Weights of a small transformer language model: 8294 steps.
Each number is 200 + 40 x the weight over its row's rms, rounded and kept within 0 to 999. Layers, rows and columns count from 0. The size before them is the row's rms in percent of the matrix's.

# layer 3 attention output, 832x832, rms 0.0195, rows 43-93, columns 320-383
099,204,220,175,219,226,172,186,193,225,249,184,183,237,171,190,151,223,238,271,278,222,153,122,249,181,212,127,272,194,234,196,245,243,283,198,196,160,208,218,187,254,242,145,119,177,181,256,205,246,164,208,189,235,254,153,205,230,196,182,270,120,268,179,221
095,174,228,231,185,278,187,166,267,222,259,212,196,219,230,181,249,206,232,183,201,189,232,179,196,238,210,187,257,274,193,165,237,178,282,162,226,121,194,151,204,183,209,195,190,231,178,145,201,187,236,194,298,216,233,194,199,218,233,221,254,207,193,107,214
112,194,183,173,190,152,177,207,231,232,148,161,157,153,213,190,146,214,218,131,329,255,266,114,222,264,178,253,157,100,148,189,197,139,213,159,269,124,186,138,149,209,215,148,149,165,56,170,107,199,332,131,244,235,182,169,129,174,184,309,232,218,149,110,198
109,176,240,213,219,216,205,228,186,224,230,179,187,263,241,157,246,226,196,162,250,184,252,172,186,234,230,189,154,200,176,206,230,183,184,219,233,186,179,252,164,188,212,194,159,179,214,211,174,203,222,140,186,172,159,206,181,162,216,212,216,299,203,135,171
102,289,185,203,138,177,243,162,151,126,245,140,153,220,140,180,237,125,185,182,209,191,229,188,182,178,166,214,196,166,152,208,231,214,183,255,192,215,195,231,249,206,205,213,262,204,226,239,232,160,146,184,194,138,254,273,238,137,199,237,200,295,245,236,272
089,148,152,191,160,199,271,192,264,183,204,202,173,160,176,231,168,158,221,205,237,189,212,134,261,212,172,265,161,160,211,128,249,195,261,183,294,111,237,229,191,140,135,161,135,206,154,168,142,200,260,136,152,195,152,167,172,210,180,171,230,146,228,159,184
091,227,226,148,139,140,161,188,188,207,209,219,211,196,243,199,190,201,238,165,306,227,163,179,222,147,176,232,169,226,190,212,162,102,199,242,185,242,150,202,184,219,272,161,188,212,215,189,201,242,284,154,193,255,156,268,239,165,248,217,232,159,163,166,179
094,262,198,214,213,243,235,192,242,211,243,222,257,151,225,233,168,157,197,228,80,192,224,162,111,318,228,278,280,268,192,142,168,224,210,204,153,173,215,280,299,224,239,228,194,211,245,245,216,246,130,228,265,158,261,163,130,192,211,153,186,200,182,201,206
087,253,220,176,139,233,166,163,217,198,173,296,203,118,192,146,220,228,189,163,190,124,208,240,215,173,193,186,219,182,164,258,83,250,205,233,225,179,169,205,230,207,169,224,197,200,130,154,245,160,219,202,225,206,169,173,178,282,217,214,179,246,232,218,288
091,180,231,159,220,95,204,265,147,198,164,231,257,145,299,181,143,167,291,238,201,283,208,239,141,269,240,209,158,206,207,136,211,233,213,178,123,278,186,242,157,157,280,229,168,193,141,136,190,166,187,189,178,226,173,260,136,181,264,194,205,223,246,246,220
096,136,211,223,109,202,219,156,178,244,226,104,239,130,238,224,193,192,290,169,175,178,234,168,199,146,269,186,186,197,186,241,128,139,310,114,261,225,237,239,202,165,204,128,224,242,157,132,223,214,289,239,175,240,154,157,209,226,298,215,282,186,205,176,242
086,195,182,149,242,274,266,260,197,187,200,246,265,217,200,216,180,212,199,179,157,280,176,219,111,249,237,273,208,204,135,161,243,154,114,214,126,172,184,189,216,234,188,247,138,202,251,217,133,292,137,180,199,175,238,183,164,185,227,229,135,251,119,205,175
259,169,162,166,201,164,175,231,213,96,138,239,232,279,196,175,145,179,198,218,201,203,163,228,168,255,247,211,201,202,168,241,180,192,124,126,157,184,193,215,156,209,171,262,227,226,185,134,174,200,209,228,135,231,161,219,192,206,172,191,188,208,208,205,160
105,239,228,116,113,210,220,150,217,177,121,153,202,116,155,181,174,180,195,218,145,150,175,265,204,158,187,124,253,217,140,168,176,203,306,270,203,187,230,144,247,222,219,248,249,226,157,196,216,260,226,284,100,185,236,292,255,255,158,190,193,60,227,233,234
098,183,266,197,280,177,180,228,228,187,183,209,186,157,250,193,139,230,152,210,172,231,202,208,233,257,182,92,273,209,245,202,183,180,238,243,208,213,192,147,174,258,217,221,189,230,168,125,150,189,232,189,191,242,191,172,179,273,193,192,200,173,192,206,207
105,242,133,143,201,231,143,200,141,207,147,236,188,168,151,154,167,170,192,256,254,216,144,207,179,204,195,242,228,189,133,151,297,172,190,267,207,168,165,223,168,313,151,232,204,239,272,239,213,247,197,177,231,195,252,268,216,210,152,229,159,143,211,173,146
084,205,272,170,168,163,216,162,196,140,250,159,158,120,169,214,262,219,193,132,181,214,196,174,251,161,185,180,200,176,175,206,136,229,286,187,246,202,255,140,190,201,245,219,267,173,215,158,254,151,215,228,201,162,177,220,298,285,209,199,164,200,235,242,260
098,115,139,234,264,130,234,221,273,210,246,214,216,248,231,259,189,206,129,249,143,236,222,180,262,274,173,246,173,212,206,154,194,180,211,242,119,207,230,204,162,166,179,241,212,187,222,183,147,215,166,201,185,137,226,150,177,183,144,88,161,178,243,201,138
098,199,139,230,162,174,267,196,201,150,202,184,218,198,161,207,173,177,199,183,202,210,207,258,174,222,231,187,200,194,229,241,238,185,136,179,190,152,184,253,182,263,134,226,282,227,267,166,253,199,168,239,181,228,149,195,204,223,186,196,238,221,180,189,257
096,232,247,184,167,273,133,218,210,187,188,181,195,193,228,186,169,199,195,151,168,216,202,212,205,215,244,253,173,232,144,138,198,227,163,161,172,212,221,172,179,160,224,254,181,265,244,116,163,251,223,275,168,203,168,223,180,241,199,232,147,253,164,213,142
110,251,241,67,236,129,206,231,267,135,102,312,250,233,335,193,118,154,283,271,155,186,171,337,72,234,284,191,265,240,185,217,160,182,153,151,153,228,114,216,158,264,174,210,177,206,270,65,263,238,169,230,167,240,213,209,122,288,275,281,187,222,282,301,269
102,148,158,236,208,157,182,166,206,267,258,183,288,211,172,197,193,112,200,149,220,208,191,162,265,220,272,210,133,254,223,190,231,129,198,151,183,126,283,265,143,138,222,230,254,252,187,191,204,226,235,235,200,154,133,218,223,240,98,160,233,130,162,127,186
102,172,238,123,201,163,190,168,204,227,201,190,266,219,233,199,96,158,288,253,263,182,215,178,210,219,225,213,168,221,226,201,212,193,255,221,168,218,231,192,180,177,265,195,203,231,215,190,194,188,152,216,182,225,208,275,205,209,206,236,194,165,279,201,247
092,189,205,135,300,204,213,242,244,156,186,183,197,198,216,268,190,242,220,209,231,255,245,214,219,243,181,245,216,205,248,181,165,215,267,171,210,260,152,182,191,271,224,193,155,127,191,200,167,195,247,191,221,219,147,185,202,268,201,219,232,137,206,198,218
099,296,280,195,113,166,297,183,208,220,241,168,202,143,235,119,202,198,207,128,226,265,189,166,184,234,221,282,166,241,191,238,208,174,148,229,183,148,84,238,177,235,180,180,223,222,212,197,182,197,213,184,217,191,230,169,214,224,220,268,207,111,199,176,245
092,168,208,201,277,183,115,143,215,226,217,233,193,175,221,209,138,147,143,229,229,159,203,137,197,205,243,211,202,191,178,206,221,233,248,229,194,196,187,211,223,243,209,215,220,212,234,195,213,190,185,171,209,241,287,192,149,134,139,206,199,210,224,246,230
095,196,175,191,147,111,249,236,210,197,178,187,248,171,239,208,216,214,268,170,268,223,206,203,246,151,204,292,251,196,242,203,147,184,184,158,199,203,199,187,146,142,194,169,230,125,128,114,197,141,264,180,228,285,179,213,259,270,273,277,233,189,167,223,234
101,269,250,108,187,112,132,201,222,196,188,246,282,184,199,258,172,148,261,189,229,238,207,267,166,198,287,236,293,204,241,213,169,258,105,103,137,356,234,198,222,144,257,207,223,262,139,133,325,223,201,288,175,281,169,188,94,269,220,185,177,235,161,216,178
091,251,241,224,137,158,221,213,196,264,138,206,163,181,298,124,251,271,221,250,206,212,193,256,178,235,104,201,223,239,176,193,185,161,199,209,250,193,172,131,145,187,281,144,277,264,180,205,225,145,235,153,298,194,181,218,225,219,205,233,130,174,202,182,240
098,210,221,192,197,233,203,240,195,189,232,218,213,184,185,207,205,169,196,160,174,170,160,269,140,160,198,228,179,229,205,174,257,300,165,164,195,158,172,205,216,159,216,208,154,183,257,176,278,122,152,226,194,166,218,257,173,192,206,254,166,206,157,257,240
100,195,174,145,227,180,245,202,172,221,231,174,139,220,180,223,174,180,116,157,231,197,185,240,262,205,149,316,275,205,256,169,165,214,206,258,262,178,219,181,290,104,132,223,188,229,143,241,190,305,210,166,192,162,216,164,176,181,154,167,247,175,198,220,198
104,312,129,123,216,221,224,161,217,148,186,233,161,199,131,221,215,198,191,254,221,192,214,211,203,259,182,214,294,169,194,160,268,230,144,250,143,231,210,174,273,186,159,217,203,193,216,145,217,304,174,219,242,210,244,235,198,224,185,199,119,159,217,200,170
098,191,218,165,362,192,183,295,196,204,197,215,252,238,210,226,203,197,245,245,204,190,197,223,166,230,302,232,223,262,230,220,214,210,237,167,203,215,166,220,192,234,169,206,203,175,253,198,194,221,202,142,210,195,124,268,163,233,254,206,210,188,231,238,211
097,226,326,244,173,239,175,194,176,160,219,252,153,221,192,148,262,144,160,213,113,162,203,169,247,163,160,215,179,202,202,167,149,213,210,244,265,168,67,212,242,223,195,196,209,224,168,174,221,112,142,156,232,66,214,183,280,236,200,184,106,218,226,229,198
102,220,185,166,274,196,194,155,102,218,256,215,203,207,187,207,155,227,209,292,217,187,162,172,183,227,260,181,242,204,202,245,232,267,241,180,206,229,253,226,222,253,170,164,199,197,203,207,279,257,168,225,278,243,230,185,221,209,232,204,210,147,248,196,266
098,185,291,182,198,211,225,264,192,185,205,173,230,272,196,200,203,197,219,161,192,213,187,215,208,184,260,187,225,209,235,209,195,275,186,133,140,164,271,252,168,171,194,254,220,162,169,185,183,176,227,223,189,217,148,208,193,225,231,206,189,238,247,235,231
107,204,104,205,210,242,236,224,205,136,215,208,209,227,213,193,270,205,215,209,229,220,200,176,207,177,180,141,244,197,185,163,205,214,213,237,213,152,156,140,198,206,209,173,174,151,186,177,216,240,213,191,247,150,283,173,242,180,204,223,246,196,192,224,152
108,133,172,259,277,149,179,193,157,239,196,241,198,216,233,165,212,232,248,257,132,228,229,232,158,187,214,204,204,262,204,185,195,238,156,205,211,260,210,198,181,251,231,174,120,225,176,156,267,179,119,217,154,249,177,131,172,165,202,202,211,213,122,215,251
107,269,224,198,180,267,209,212,163,184,146,185,154,147,166,198,228,198,146,187,144,157,206,195,213,138,167,188,208,227,192,154,89,172,244,202,296,205,129,260,254,245,217,146,190,222,137,304,202,116,261,146,235,138,215,288,233,128,214,212,217,149,203,245,226
108,155,134,143,200,136,223,327,186,139,145,251,200,168,240,154,159,264,271,238,304,205,106,254,225,134,156,139,305,113,170,145,297,289,138,225,160,213,190,157,202,163,180,291,198,135,231,135,224,263,206,204,104,276,243,197,213,205,185,241,165,186,184,256,137
096,191,222,186,206,166,250,205,98,228,248,174,154,240,185,213,251,300,181,232,292,243,195,228,265,145,229,256,167,193,206,259,169,289,195,189,223,259,206,164,221,192,229,187,238,130,156,218,302,193,129,171,220,246,145,147,258,175,210,189,150,167,183,201,184
097,238,194,256,212,235,247,222,215,181,205,233,210,227,268,224,200,127,218,161,185,215,148,181,136,246,220,172,182,149,260,171,184,228,118,237,158,244,160,266,160,279,107,233,210,160,188,86,135,142,196,231,193,175,234,217,182,172,268,216,242,223,186,226,174
094,251,189,145,188,189,228,164,254,196,256,181,188,151,139,256,171,188,224,192,307,221,175,144,244,189,200,172,159,263,235,228,222,219,286,196,231,181,260,249,256,134,202,149,243,194,216,194,243,172,164,190,166,162,186,220,143,214,211,178,249,151,290,212,289
091,259,241,171,249,253,251,142,226,202,201,207,210,135,278,238,233,251,198,165,223,222,260,156,154,142,257,134,229,199,260,230,133,218,230,145,280,305,227,159,161,200,203,135,158,166,235,131,239,188,252,185,195,209,162,160,166,215,233,185,280,168,147,168,161
091,188,263,251,204,174,240,212,234,249,225,199,209,240,258,188,225,157,207,176,107,188,263,246,180,266,142,192,172,196,255,175,167,231,218,185,188,250,229,254,180,166,252,184,241,237,219,220,187,199,193,191,192,128,217,236,187,186,210,151,217,268,261,186,216
095,191,239,213,249,233,183,250,251,159,265,193,186,178,142,181,226,192,198,192,233,164,166,212,144,232,228,227,206,178,131,118,201,179,162,221,141,140,219,216,250,158,195,247,153,168,164,220,145,211,186,228,196,200,263,162,179,119,196,207,140,253,134,264,142
091,216,227,200,274,135,154,202,138,192,194,228,204,152,210,147,207,193,214,213,249,197,164,195,223,207,229,163,230,176,187,152,117,163,188,205,158,275,186,191,197,219,156,247,227,171,129,172,182,235,254,168,159,257,210,155,224,201,244,261,229,230,122,231,189
100,242,106,201,219,283,195,222,135,235,184,185,163,190,207,249,235,163,253,144,164,217,159,212,174,213,235,260,137,222,176,217,201,139,105,218,246,254,169,267,227,165,182,206,174,182,215,229,160,228,163,158,204,100,202,187,241,120,173,185,187,176,131,238,142
098,244,194,232,144,147,173,163,146,242,212,170,196,123,174,159,244,239,176,182,250,204,149,244,194,143,170,231,127,211,167,241,210,198,170,219,190,192,177,205,235,217,232,233,228,226,210,253,214,233,134,189,216,253,205,202,166,174,209,219,191,213,190,219,242
096,224,203,237,220,184,176,200,101,211,200,159,183,205,187,157,183,201,163,205,273,208,190,205,221,212,177,130,192,173,229,210,171,165,189,211,169,187,207,213,187,265,148,269,246,195,170,222,169,101,148,173,150,189,145,206,152,181,194,170,202,241,149,139,170
102,196,265,181,185,194,217,167,165,218,256,172,189,237,206,196,191,261,156,180,219,184,190,302,177,231,213,183,139,175,190,287,161,221,238,174,182,194,206,155,184,219,231,189,171,163,154,179,128,162,199,183,244,284,234,226,208,176,187,257,297,209,195,223,296